{
  "vocab_size": 1884,
  "tie_embeddings": true,
  "grad_clip": 1.0,
  "decay_shape": "pow",
  "steps": 2983
}
Each number is 500 + 50 x the weight over its row's rms, rounded and kept within 0 to 999. Layers, rows and columns count from 0. Numbers have three digits each. The size before them is the row's rms in percent of the matrix's.

# layer 6 MLP down (transposed), 512x128, rms 0.0592, rows 346-395, columns 64-127
115:450538460488512517495536473518536423495500537450549450542483532537490505541508517484454480490500548476517473522392489516518565613487518555587500541532450500489491549512523551525523572479453409
112:448545464494440477557460445539473503518485412554468491517466473569514527566502468480512543566525578554553556537467511526474464449592521408508462490510534511558508560471480512622566409512480497
107:493491499527532491439551531427501563482613408446408545458539463489446489482544583581520473465475519436443535470483437523410494503527419494574478497519542496664505483460550506548626557438626460
071:511383545506460515519491368505504628475492480575412493459550483567481566429523507558449490551544549535514479480508481466493508520468517527506491522521572527531418510505458520455497508548532433
103:584466526491538431584458562532480475434477451485458530490474467433568487569606459464546561517545403472572511490519458450541414499559403601460589500520501470459442474531590592426492502495514522
081:487610484416561429509448532451438518443442457555532486531499481425497475521512540425510485514486510551500433455427380515542427526557464498554582480501516462506587522477531599539519471601366550
116:502567432378540537493538588454426541525535571568534498500444520543483528496429526522451446511574526532498398423433545464617568481591527462492515511600480479558541545498450474480547469480416583
114:423554533501466529391501506503488563456428582545414469418530642520392519490553414433489571436449547481407485447523553465454485507574411506484492587445487496517495532518507516493434501461474570
093:593428427513561545452431464438494423514526521545494488483492428541486443427445453467572478520568578520548503448477503450504452419541485457572562506509540477506580544479530436523381484420530525
090:460422560451479411508439439529508476450424581515553463498557481479402519489473503494506417524440513399498465503492595531534493398424390530528548500531520493447573425447430527533449520498507491
101:468532520615480372538600353487461474541597461554459511485536521442566507530427533499513519536547483485520459523513435529481516488435498477453516533510512570536565516529537504499492535404522436
088:588447571487503541471463440541551604534450447433554512474418474479523495585615542507532510506528557486494519553517453470425545573435511472490532528482517536454443560411581580491505449469510510
093:532440537452553406452550557427495527553488543376464349517460500447544435504472469442530519461492455479473512482485550534479488494533461454426502494411455466460466508590425451477497492540543575
118:474469465411410488536511480492508455489509551527522494420573397584581456595557484538548458461484605540512562530530406500487533472491484461600534451449539466644489488547612396522495514501534506
098:426509545451513502434484512481462409561466463580462461583482508500516627562514522471490568490446489474605470531447620453441546502512434538537527480555503506466510428545517492448478507490494614
105:454369478532552487498481535562535475547510496528497477480555608433485485433460431445491484500483421476473454587434495442588550551441549463548489506465513527504494572458438609469483451462551466
095:520499517507494591575558524483506453583453548512553626497472558614473573565434590442542567433409372526522505434536478537373465546508533475489544532637526550556478479444512365481537491567563529
106:584554452446517459517431599455516449472428558439566507556476510523528547522526540502449450521470454487531529397481416462459412477555493557569495562432483499470511481583472484432473416393480567
087:491491584450603516514493624486380541487473464453513511435481443460536480528447508509484587480506474460506476482477590449545469460534523490554507416511540530504530499458496486463420389607479572
092:497551467530411483513467561495489511611501606574509486548439507510408509448558526453423473485485561468522565592447513521508540524568509565540483530567522494460622473474480533524456572473556496
094:432472492570600563431420564466426467560541495508517478597484519455489592453535502410511498565489475486519645504508434399596588532484486501434507452471534527569557431541578484553548496408489612
103:478551472499513543416509568504493471494484529556548449592512555426495512491487511521539541492563518471490520463388491409537550576569388606492503401633565494506450406497477484553486515527527469
098:534572478448401515429531491498426514506523448474596476619462440468436447537548565588542492462381406464422463523464504526505528529531498492530498562507524506566474492590586577474489474528488449
099:462502524436505483503507579544565484516439471447474568453448502417490436530502569487551489529484511573597499468498388573604461528525475566541487534508493434394383574521534548460463416486526571
095:578522504438563453524488489485550489494481482489437480534418487447488492384384560468483542442509532547514452533503509514443563504592482563483419542459525477505479517471599492471477538589505474
121:367509547546503442425508526470369439476487594483416468509496600546459545533517467505505501488530518509420488478554564437512467466470486571368537547496508549456570504419547513480453484547506550
110:485568506483503485524521574512611581482488455502518430520489503554391513473478489499451520531511486489456487472510549460457452454548532499473436583490521480478573493547467677572624395442574496
089:497549542461540489525514491456504438505451495530500485468502558407416526475506499473510568494497426602573469532460500587548558477492604483484559533526412467579509575494591502500557387512441379
096:452424574588505497392536486553555504563420554599528515592483481485500604476419547478448466583551439480455591543447567495460458576505604460529500511403482456542550425477541512438537574503538526
091:560487566585494495507449579514443505435416500510498425550539461479510507612512484512507477491518404463459488475569443523438443516562465455448529593440435491509603511412549483499461420605414462
092:516497586545456482548512493524507476486450454441384531503539486463455478588575558532510499515470503505459481446565454450451423510484577522492617536452532431544484537502526492506504414480526506
088:508536550526571525541459529518517526482538520540499543467435451547492451573529603599433419465530563600526509455533448526477521637503621498499561577432488474463538560431512468553452516489634521
091:547515530514533600501425496570482513546538409526432421500479545520476488579508421508446468488494450428499482519483411484466616446535463588445471561546484493466489477558527530501550536507472541
096:521557492534589528493504511470478418565552490428522491508478665520571484548439489456458433468592468427521566510496432471517495566575508533588560389547487408445536484480550538475482568510332521
110:546529443535478459492516595504529468467513494475541478440508484434469583449580554584427462541483482457555501494522449521599376533489492563549546510490513520487514523431536488470474536478529519
110:460613514561432540453511523535506468505533547479544585444505495535437456551559454431510522529537445460526506540475526587484480535574527524530451463544492503604505441516427517541535478484503481
104:569508517571478458548490461493458500553506438480596472446518489571556516473472608456491479484493533499455505510479441458567480478557510511588536487440406583493485456567512554460477464543480536
099:541444461524514512424455402541552568439523466516605582448512591518553535432519536460380457530537525479462522469463568600620560509431502610491470571529456476421552522558431480480459469447471498
110:449491486443488502567475637521590424586529514504479546476521502497509474436461513557462459494490481539462453547626498600491472475478479432503411516433500465472441484516556357550445432541491466
105:461437535416496511508434480488490483481511545534535538499544512505464602434503526472448506503508411468473496543501495525512511588589526532546480528490468504519569497603618466644496520546412491
087:574540543493465632505391452480415531490497539508500479523483512540584503575491431451442522466456508505454571452531431555499452476511564496461511617527500451523557560572513617536462602504527538
110:634532448495554525528505532485598518492536477389412538450579490495497474468490461461412475451583450538506536473560452522446483393491518485519504513554544559534507569454536513530500432491565485
090:511463536489541572488519550540470620487442500521518458558530409450554479538549557536529509438542487540508411488506420418526492493461543503444526570483489508491428509481544467557433471496428501
108:431463525434461503505532447496549518420514441485480516479449522505456424566515497500542440438501518549419535547479608493562528472497569547616450402413512507543520432492502411550517605517587495
105:457455601506432478535414525496522471447491520593546551433479482468420538490472480529451476465477529464493509514505526540466468543471473435530556566548493447550483484508480539435451524494497452
092:500571548418498542464519626471518447529418504435454541581553515468525434501528516513587431499540558484464423509473385475477526627473471489602462475492468525520486512497597501454527491566518538
111:529468478596522440484502439541550476487576508504553475572501460423502510488507484526463482508491560490527434479428550607538543555400513510518527481513523505434588423464522455521529521482494480
113:538584517475536499526442460568484376598461428511444433541479474558538556435513598486485517535516574504484492454518499508482588570461566498509515490429598540462459521530475489490468565511472440
107:514506517516441424532526450503581530577487527510528510518479514526467515487558535537449547485461476428426542583450450468490478527461437546471460521470459455487500536492511496494488448503504466
107:456560512500527470503433602569567514509451487466445528491430485566516588545504558427510468484546452473555456646494487532390551453405442460486476488449543543488480480504419483430540547429470562
# layer 6 MLP up, 512x128, rms 0.0592, rows 347-396, columns 64-127
114:527436535492532403412542525513590521478492531502482621515484406464445515525494536467492528470487443423466536520512512535535583470486469651502591465604441576449612429479525504402400468511561417
093:513446410577499678484524530494458577469597498541482507539497453543439505575491503555498547510442574434552481479626530517475518518524508482462506582388478510524468413494431549505486517513556466
077:581535473432446481535542533410518404511564502504522494453523477492483516489425500452511484471476451448533485527548462512540505545508527523620464462373470583587494431517527448536541408515504588
095:555478557446569460532545477469536499431608553594558504460578448593459459488549613433459443485581493495463488552466492491505517523491502459446511551492467473551489487470525435456428510431473478
092:557465445432548517401488447471583498610507570387514556505575534494505560524566537580457411596464462443407540457467533519430593388454485504557496520455503506465509510488486561516541520506487537
115:460543329500526537456448486483517600495550404578537461550515514607469506479522585494495517572466551473520480415489473494562555550349480575505465483467555482524390525495492516433430534487491512
100:583525522599505484500514551483505469538576501476488435532535410441486556534477526529548461543481545614466529484553494450447475537404476490476509522405470542451540578429511475480428459514495363
089:504502526420428544508517549459496422522481513446509446447433451443472577506589505477433572541515521472593502520403366487539468441420506455504434520547498499590556553509492462481445473436497493
088:475535552447528583428559442533485505452462459477366435596511525489512493531593513447523629482527484458546470433502441454507570466503461422560441507559524490576545532492508553485560480571486494
108:496349510575506567632512462537470578538434508474463557528594491500397437575470543466606525518524549464467506517496566518557490632545556505541500486533611543438584481478426526500477553468475577
086:485488588486614454520481410497473498518491550437524465470527464577495539452515398488539493488385541515454513524401545517417567504506446499463521467529421455517437509486512515531501511471512445
093:501500498543487481482479565450525398472489453478467521543491543478508587488510535546534405584513450502494549585599530540560434419425568505567483538455490564404593520412522504598452532492505404
100:474454502540369481527478472512517466426536525467531488466528499516543452547492508575523481555521544470533432486522408522551465633497570463382439505584463443536538565463505443395465532488431537
101:557508629520485518517600477462509484415536547507595505597492523539567386540489484509504385532553486533444530556450527587473559482404507534445458523565465508644511459535472468483488511435481514
106:460562423483478458501566471522513503536365542601511479586538434515504474505482514525458508551495531490493547548611539468382514519480487513591428591526478394449450476566584507497421493569517481
087:499463496462504451526486447486474646464497420505503414606526500466502505579457420550497496517595558480476490512450530554531464513513561415510573540515461478477636485503453517535484467554441503
107:505488507485547493535564454554572425495527395578502464513456393505521527396501465576464402496503481601534473432480516451502560426451395408487532441483468436457468522457528477457523575600502567
097:508440444509467534490493470545489484455485454526471505592548420531453442401520519478573403466640466505531517476413502543571526546466405536478467427441540450528390603487427456542546523475438519
096:466490567476478536575433573524481470454489460447580547524467518554573524513474517438517521542516467489558538467541401550420541430451522520575439505451429559480442561509597442556420415552502558
096:565404527517421450470542473626567454504492456556457425474409445449563434458453506485520566492475488551414405475489497517540556523414618511482524563543491509524473518394449498449478415522638445
106:433455542488461511558548457479526511520464462507462541466420546537517585490482423540486472545466458539531452392564491552512536506416580506499544570521461564513545510510517593501478428524472566
106:490507559468488477428569439556490478421486520481582529592541504494510511518422551484497524561477578571435541434459584532503559470419462430416528517514479511436452482524528442481527529552533462
103:488477459493516535470549546517525501503549519535509464548526581414596531516408478634601489553561542470530505443602478568551410504457375546479491438503426483441412521536439547519482410534419547
101:464469547366544509504516484414634466549397554543460512438500514550455466459516529524493421488489417468504440429534488485507406522522586474536491499526443560589464510445440525460478475477448576
106:516458581500447535477529537483576532520538516648566575543509485533516487445439449502534534450484545560471552475433506566537555533499446473503491474425404509459493480495469492535399504503557426
105:529475473460479538519554517424535547494499498508469407437484497506559549560583490548541546466526498491529511540418471445576511543459501497513483363567459527484497447429575465448514514532532544
093:467523500420524517472551509509522500523542565543549574502584484438547562528461474521558550477449523522482461439500599428596503451466507552489598488451504478419530537484511469614512537458484458
102:427473508445416568421592499586559497531556417466505437452532449546493447597517473492526532469430550513424457495481537594535468582490518581495492525637562441437412546444457533556491467401479502
097:472584456501569496470490510435547516526519453469359522477462476540498531496546439514473448513537470518481432592559518476488523530513602455526473492602423485457560379396473547498455480527563526
094:598470399530547496518554560492428540479491507527533386573519411587395531534493441456491518598589487478518470505408582516442558456460478546492504479468462390516535519437544483540504546502502526
099:510506562487480463435591418544509577493497365465545588524565385566512483513436500465598487464479608432435470540515526519532416519448488474510458501515456536493521447523507444518557594545525553
095:507418507564605498532561505630489587526494577573484479509512475458539507445546498499424574575453505465476472478558487527471488502454510439535425478464555558471620498461415359497537518535453543
094:426503541454529475413467501531511573477602568545558495547469420432475423599461505542482573521526555472522468552433515608571523486439547509514580456448412456529486545502521434512494502564476461
101:490493564476506549536507553516505496467523476511589547470455541461495522366451512489497457534486529477551438480465571532553479634416380425468503529489481479475539433532475476491508454639472568
102:461473476384469476520607497428601489593537398565441440521544525451486502474485433498450455498517467499453481454484469504503527555486458593527552528610578538458502615452481522482494414475499534
108:484481519532501494405445490509470498456456491471624444509421549559505602455570542474505455537519588469552535529436482480486455519483464486477499450457567461545507502447408474497543339490460565
099:498620583407590541454489546500557421519436523470443403529491565536446585561512536473455518482519571512479516540527472484513444502493513480410435457440540546468473563444543420482474490446515557
103:491532462472473487437493562545535549556594484483401440528497554465492565568455373514440446523522528459444491494516530603485451536460538416513536497546573546516517401573503613472530467540525461
094:548599578423438508477536394447622527457419549474443469515522481497512393533399482576570552575544517501469615501512521461413509502433472557510461469512556454418462457465506427406525555596570453
088:529429539520491542458481501488425393406420499514478510503560479489587478494442446470551534522461494593490509514425547418523425548507483451433478573503473481550472491506482449532523476555489484
102:413540570415547520495560426411412528445553472499542468557487545525563550590444549471504510444487507480475493556503582434480387528514514597493440503533457533497500476548475522483446398487529478
104:460457557396456464513414534434467420518525456490447492542485459571397556507467524527490447457439451434522590415428495524537393515560550527546598439467496460500535572540536501445556547547469494
107:522480427512463498466476419463442421523492562520551476611486501486433547503571452531450485475475476463545436424574503499434500534476506445518524551519525495467536441484494497523402395504574500
106:436569548522452476411471439568447450664554505488396438539494578520464517481531495472400495508469479536483503472436534481496437465490519402577370520487445539441483483607534606476411488619449482
114:519498463464522539506495509536514488393472537471461504510462494467486501545499524588601545567562548506469449585538489443448471519359480544499483399454563461547516492456485480528504505462536387
109:534456532502534558440501576489543491602542536531482489550528609582395506492559527553482528461427411406525452444565442526480467548595476461564553481472496497476402449549582531449444515567428506
106:531527510544605507522549476378505490535409534562531491454458496573428529561412509525445528449555474470442436546440410461472538561445564492494494516526536512548552523502469536491477429534526533
112:482397546499650478507513447446533528390508555511477523472482399499432453499477464580448512506500495561531499434542427564443482549460619482555496514480430458491471534558529421539488550519461490
106:479480373505574525448428463441507472462519477450429466483496504553460603494520483510446424538548548592410535520478541554462508546457514452470458540545533568551449449509534434469464377459462408
101:484492545401493498493540433411550520460487512491478621511521520544477439519529390480567472516414521533515450477481451553490459408537405548507480455477420522507552483600423459490417505520476463